Weights of a small transformer language model: vocabulary 4528.
Each number is 200 + 40 x the weight over the matrix's rms, rounded and kept within 0 to 999. Layers, rows and columns count from 0.

# layer 2 MLP gate, 832x320, rms 0.0461, rows 76-89, columns 240-319
182,248,197,192,120,156,205,249,131,254,203,231,195,190,253,139,155,207,198,160,217,204,136,209,216,133,217,180,190,300,190,160,288,191,157,261,221,198,167,219,133,275,206,235,178,196,200,242,181,218,259,175,194,170,214,201,199,230,173,180,261,232,199,194,170,215,220,216,154,208,244,206,223,224,182,198,248,261,202,203
164,255,157,185,232,192,220,182,235,216,181,216,198,154,210,221,190,221,276,215,226,203,223,250,196,233,270,242,144,216,177,259,229,195,178,203,261,236,180,177,275,218,231,174,186,182,245,184,202,242,154,177,205,232,191,147,185,243,134,157,248,227,214,246,250,228,218,147,179,206,169,182,182,234,200,239,193,232,216,165
122,218,191,178,230,266,245,160,191,160,147,138,284,205,163,170,187,225,273,237,251,192,164,183,166,186,189,158,241,242,208,243,187,191,215,199,147,260,200,209,194,202,152,178,185,259,231,214,247,116,259,210,216,253,142,196,260,253,188,248,265,190,159,234,233,130,210,260,236,232,151,190,187,197,168,236,172,248,216,156
242,183,206,233,200,189,169,141,215,195,225,189,233,165,154,105,199,188,176,177,221,181,148,235,218,208,231,165,190,209,193,163,237,168,215,227,181,203,202,198,246,176,181,169,196,254,244,126,209,154,172,238,190,214,187,237,255,171,260,137,263,198,201,173,188,194,155,147,129,192,173,289,107,197,180,194,192,219,281,252
138,108,196,101,166,177,230,212,253,199,223,201,202,236,156,172,233,282,207,168,189,182,225,224,166,233,176,228,217,207,219,135,179,206,253,246,219,161,216,183,160,208,177,206,255,212,230,168,241,114,279,119,181,205,205,193,230,257,226,232,170,216,197,210,114,163,196,217,137,219,215,221,180,180,257,255,168,138,202,94
164,210,239,248,263,243,260,171,242,220,181,195,210,208,189,211,230,216,215,196,176,205,149,189,217,201,200,232,190,220,230,191,254,194,294,190,219,198,215,192,224,206,233,176,271,200,223,194,261,122,189,192,176,193,139,165,180,143,108,129,224,181,204,128,158,128,226,185,177,142,220,175,153,212,202,182,192,166,176,148
165,197,213,236,98,250,130,218,193,206,222,236,201,172,185,191,218,241,216,157,141,199,199,175,280,138,138,212,155,206,190,142,171,200,178,165,198,217,216,151,205,222,138,136,172,281,193,215,150,178,244,181,244,241,235,184,223,221,211,269,156,180,108,224,189,205,145,243,189,243,186,265,234,221,235,112,185,196,203,156
251,244,133,226,248,195,222,169,184,195,237,144,166,198,250,205,242,177,204,160,198,212,220,234,167,200,210,180,208,180,238,231,236,199,189,254,162,235,181,208,211,175,152,181,159,260,219,227,222,156,230,158,230,127,245,204,212,185,179,192,246,169,227,168,193,227,228,174,248,171,234,195,184,182,193,167,242,193,153,183
172,218,181,162,246,216,232,235,205,174,185,176,146,247,205,166,115,236,271,247,244,233,140,168,242,200,215,177,244,145,194,249,239,228,227,238,185,179,167,259,202,170,190,249,244,210,227,225,176,167,197,215,215,243,224,251,132,181,248,154,257,224,182,209,208,260,164,234,187,276,229,214,125,282,243,156,144,199,199,152
220,214,198,255,172,200,192,191,238,155,194,145,236,136,122,152,161,188,106,170,250,159,269,175,215,218,198,228,156,204,209,223,194,197,178,189,177,105,101,221,209,187,206,132,201,149,257,193,218,188,176,194,216,227,195,243,164,215,191,237,159,250,326,194,179,215,189,186,183,240,249,185,190,156,179,201,217,173,239,195
166,159,142,201,251,112,207,220,143,242,187,167,154,188,195,146,169,148,231,218,292,258,209,258,227,224,203,190,255,175,227,219,250,261,190,269,223,201,182,166,184,112,213,231,268,221,254,167,238,210,233,151,194,198,279,277,186,224,204,187,224,156,176,225,150,231,198,334,183,153,161,167,245,141,196,101,194,124,152,233
193,238,210,234,234,261,236,232,294,227,186,234,245,178,239,161,238,332,175,222,171,217,214,206,223,209,170,123,169,255,199,230,238,183,255,186,220,261,234,149,166,241,197,192,246,193,172,192,164,129,171,165,240,205,302,199,160,225,147,154,221,176,252,182,156,228,200,101,212,184,236,226,212,176,218,235,255,210,164,134
265,232,184,237,261,210,178,185,148,208,222,183,194,210,225,187,225,249,173,176,150,199,209,215,233,257,201,147,199,202,224,217,242,203,183,187,232,168,150,198,264,174,216,116,191,215,184,156,146,232,163,160,202,189,323,224,246,226,185,209,181,174,218,203,212,291,154,224,169,220,205,161,272,140,185,247,113,231,205,166
196,196,210,243,209,131,165,219,265,175,157,208,209,210,262,130,134,189,233,239,163,189,188,185,222,165,216,183,174,157,194,206,206,175,215,213,245,263,105,264,233,124,193,238,216,181,192,209,234,215,258,166,198,237,155,114,197,145,224,232,203,236,221,200,176,248,224,259,159,281,178,251,137,247,194,214,216,156,255,198
# layer 2 MLP up, 832x320, rms 0.0453, rows 76-89, columns 240-319
289,108,183,241,184,204,237,221,135,215,201,235,166,154,177,234,208,251,169,175,174,229,183,157,208,213,182,204,169,249,156,216,232,218,217,198,192,210,198,204,254,145,273,222,237,247,194,151,256,192,102,242,220,206,143,264,149,184,244,207,173,157,202,171,151,178,175,202,259,209,245,110,152,242,278,193,277,184,221,254
267,159,173,205,206,218,131,168,208,245,153,213,180,144,199,208,253,146,241,174,217,152,269,144,171,244,242,258,235,186,119,222,216,187,225,69,214,193,169,186,243,189,226,226,209,158,270,223,231,273,174,235,168,185,193,180,177,179,231,217,180,157,214,89,175,203,168,253,149,224,243,268,199,138,251,180,206,183,140,246
217,167,207,242,198,200,215,187,184,281,170,145,132,179,148,238,200,295,191,153,221,182,218,208,210,222,185,210,165,149,238,224,145,151,184,322,233,198,266,174,235,222,180,318,126,256,121,212,246,270,167,229,192,160,110,184,176,202,210,261,159,167,181,180,232,159,136,214,173,145,255,176,176,196,258,296,185,193,207,134
199,264,199,181,228,231,169,201,222,216,159,133,81,252,201,169,176,216,184,245,168,238,256,200,157,163,236,192,210,165,211,280,220,200,158,164,147,248,131,255,235,214,240,255,188,164,219,209,185,241,190,167,213,156,140,167,168,243,118,242,201,182,221,315,142,273,178,238,258,232,244,166,200,186,215,236,164,193,136,206
118,227,149,253,236,179,182,180,150,244,88,177,172,203,167,196,188,224,218,192,211,227,181,195,217,186,219,194,191,302,154,204,243,222,206,170,182,161,225,209,169,128,260,167,177,236,254,203,120,227,203,222,221,240,200,217,230,169,163,230,230,218,227,183,254,199,195,191,266,175,209,284,245,155,199,264,214,137,230,211
217,225,199,168,202,206,170,101,156,256,206,139,197,230,195,88,176,208,234,186,214,198,170,199,180,266,180,275,197,242,224,225,234,151,223,220,202,209,157,189,277,230,242,221,157,219,181,211,172,260,259,151,214,184,185,212,168,138,177,233,278,219,210,189,192,211,258,135,126,203,121,174,96,165,263,217,142,186,279,133
166,290,196,212,221,197,225,135,143,50,213,130,130,251,158,195,251,197,264,209,221,229,222,106,194,212,165,240,223,255,205,193,236,197,213,173,242,223,205,133,185,258,150,168,204,192,192,169,261,202,151,221,215,231,145,193,231,181,239,185,222,173,239,217,130,239,136,200,128,203,165,169,189,234,150,179,204,220,223,115
197,155,199,222,218,223,181,194,204,127,185,190,244,137,230,207,176,201,114,211,197,230,200,172,241,210,209,165,229,205,212,83,180,206,240,207,162,149,173,279,166,207,200,212,172,193,170,166,215,180,256,140,197,249,178,118,250,220,163,195,186,192,198,118,238,183,186,126,170,227,192,175,259,275,287,186,220,212,214,128
247,211,208,213,172,277,227,213,255,192,165,200,225,180,219,195,126,186,212,201,268,161,215,259,201,149,218,129,203,152,135,233,156,259,137,186,201,174,287,146,183,227,214,169,106,197,213,169,162,168,187,163,210,185,227,176,211,157,251,178,203,217,220,141,313,244,218,196,151,191,195,232,197,192,201,237,300,184,264,171
95,215,160,188,240,232,200,224,176,156,171,195,231,230,181,197,200,207,191,180,175,214,213,251,197,198,171,221,190,118,181,202,164,249,260,173,256,216,236,199,164,186,247,242,222,87,199,223,211,179,210,229,227,144,211,158,225,170,165,179,192,186,243,119,143,229,175,205,235,230,185,221,155,120,192,187,201,194,234,197
241,242,185,188,221,197,140,192,179,124,175,227,224,125,187,209,296,107,159,202,189,149,288,238,263,191,247,215,221,238,194,286,167,214,179,189,211,240,157,226,216,204,226,232,280,168,284,219,193,186,120,248,204,244,162,303,252,153,218,287,274,211,266,207,228,195,165,228,215,237,234,236,203,209,143,188,194,202,149,171
121,148,177,130,158,210,238,218,218,213,169,267,169,169,183,244,225,201,162,263,218,176,248,244,239,328,150,141,267,202,157,276,193,233,206,205,177,213,149,191,173,218,193,216,154,151,202,251,150,228,183,145,130,211,278,223,164,175,210,227,149,204,139,123,128,190,238,208,256,220,223,235,226,226,249,194,194,167,251,190
183,142,222,279,233,226,219,232,161,281,242,263,151,214,199,167,150,175,267,149,212,213,155,178,206,183,214,255,219,264,173,185,211,194,143,214,246,246,175,131,119,166,191,193,199,143,241,231,153,126,207,270,250,159,164,316,182,219,188,202,229,164,159,199,88,194,202,189,243,128,170,217,202,215,211,167,185,231,159,213
181,173,188,152,184,193,227,212,174,264,198,204,191,257,169,199,111,226,161,186,231,204,192,217,191,161,149,260,259,180,226,228,155,257,133,189,200,195,208,233,266,134,241,272,173,258,175,173,187,151,212,230,183,172,203,215,208,248,222,262,213,190,236,232,260,185,239,173,240,147,209,252,199,198,208,210,196,229,137,177
# layer 2 MLP down (transposed), 832x320, rms 0.0426, rows 76-88, columns 240-319
173,233,167,197,196,176,108,184,216,212,200,233,232,165,189,165,208,135,165,273,192,252,241,263,206,143,211,164,205,177,259,208,248,203,217,176,192,155,286,189,191,206,215,196,165,163,245,161,149,183,239,268,190,202,241,223,199,257,201,212,141,182,184,137,203,271,253,209,168,234,206,211,195,250,156,208,159,233,93,218
227,207,207,204,185,229,203,216,167,240,214,223,212,235,185,164,190,169,211,160,204,183,306,137,233,177,202,218,280,266,279,182,208,176,202,153,194,208,209,215,199,178,195,210,240,136,197,181,158,187,229,279,167,152,162,185,159,218,188,226,187,226,246,199,205,212,149,201,125,164,221,234,156,178,176,157,225,186,280,208
258,202,212,174,140,203,273,205,125,274,221,204,158,200,217,212,201,214,165,187,231,196,182,231,228,176,138,248,217,290,205,190,162,149,216,204,194,216,229,201,216,237,125,224,162,213,228,171,226,207,196,192,153,209,218,136,147,176,198,275,183,261,193,195,196,162,197,143,133,220,181,182,192,187,195,234,154,196,194,266
156,220,155,163,241,233,193,216,208,217,244,142,183,175,193,133,244,220,123,168,240,183,224,204,197,172,186,221,183,222,186,225,222,243,220,253,154,239,191,224,188,227,249,183,172,174,190,234,232,230,247,179,232,200,149,238,253,206,63,250,210,209,179,128,221,208,164,219,215,207,189,266,194,199,193,168,220,223,205,212
193,245,229,162,210,215,193,158,229,256,228,256,195,247,193,271,157,229,205,174,160,175,176,171,311,240,179,214,237,276,270,155,179,169,222,140,239,224,209,92,214,242,151,197,216,171,173,196,206,144,204,176,226,189,156,210,215,142,162,161,215,161,169,237,231,214,174,163,147,244,203,229,293,260,240,196,133,204,229,164
152,122,189,182,127,239,217,223,249,155,174,257,220,79,208,169,160,203,236,218,248,239,210,186,189,261,191,209,189,186,181,220,278,253,266,237,228,237,190,187,194,158,189,201,205,161,158,205,128,150,239,164,286,191,169,209,200,187,137,210,234,217,290,277,182,193,266,239,129,260,211,201,208,156,214,246,193,256,162,136
236,154,230,162,148,242,144,181,269,204,190,158,195,211,168,225,213,179,164,177,215,192,186,205,220,150,156,175,271,226,232,150,237,189,333,166,217,123,179,161,199,148,285,183,193,220,224,218,158,216,209,238,161,168,196,166,196,189,239,242,193,198,152,196,225,179,251,192,254,201,254,262,242,189,217,172,173,182,152,153
244,158,168,262,158,221,137,217,217,146,259,190,241,129,248,228,162,193,258,230,163,215,179,269,242,221,173,195,182,170,162,270,191,131,188,220,124,185,234,221,242,126,216,192,163,220,197,208,223,172,212,192,209,238,253,227,189,201,252,238,139,124,221,202,196,186,198,174,222,185,205,208,153,192,209,232,128,243,232,164
148,202,216,167,196,193,239,159,218,163,311,194,165,245,208,256,166,236,181,121,184,186,176,173,166,220,150,173,239,222,176,190,218,193,197,238,217,219,209,152,182,194,250,118,223,242,191,217,278,228,164,210,185,167,228,179,219,157,164,213,231,133,198,240,115,199,214,264,188,216,158,225,236,190,225,246,242,174,257,196
185,250,187,230,191,240,175,130,153,214,146,210,191,207,103,230,237,220,140,282,209,121,203,244,177,211,165,219,165,187,196,160,226,222,218,228,224,184,170,283,215,241,210,214,224,197,178,213,269,133,203,230,241,205,217,208,195,267,200,161,209,200,161,124,115,162,270,164,238,183,241,205,197,152,189,207,203,87,211,223
210,210,231,137,201,260,236,207,210,205,203,241,195,213,196,245,206,258,224,230,246,192,217,176,158,223,164,226,213,226,281,213,209,222,114,170,281,232,179,279,163,249,128,250,327,242,193,215,200,226,216,118,258,219,209,193,175,182,183,228,192,244,178,221,251,200,199,199,231,209,180,143,251,239,190,171,210,224,218,195
213,234,146,194,255,247,153,208,154,233,210,233,177,119,171,326,212,188,195,194,208,211,237,262,212,225,204,229,198,149,170,191,162,217,128,222,202,182,206,233,253,244,219,209,201,230,199,177,175,214,242,192,209,235,252,271,156,189,246,266,168,271,249,172,255,231,194,210,183,187,93,188,198,181,226,203,236,229,194,240
157,128,182,209,113,245,190,152,219,180,218,232,162,191,297,196,180,167,204,203,167,268,227,180,157,209,227,232,227,152,244,177,280,213,192,226,212,245,250,225,116,272,213,234,203,218,170,235,237,169,172,170,228,184,223,207,175,173,171,164,260,182,273,176,241,192,195,209,204,203,178,235,275,252,196,224,177,114,264,129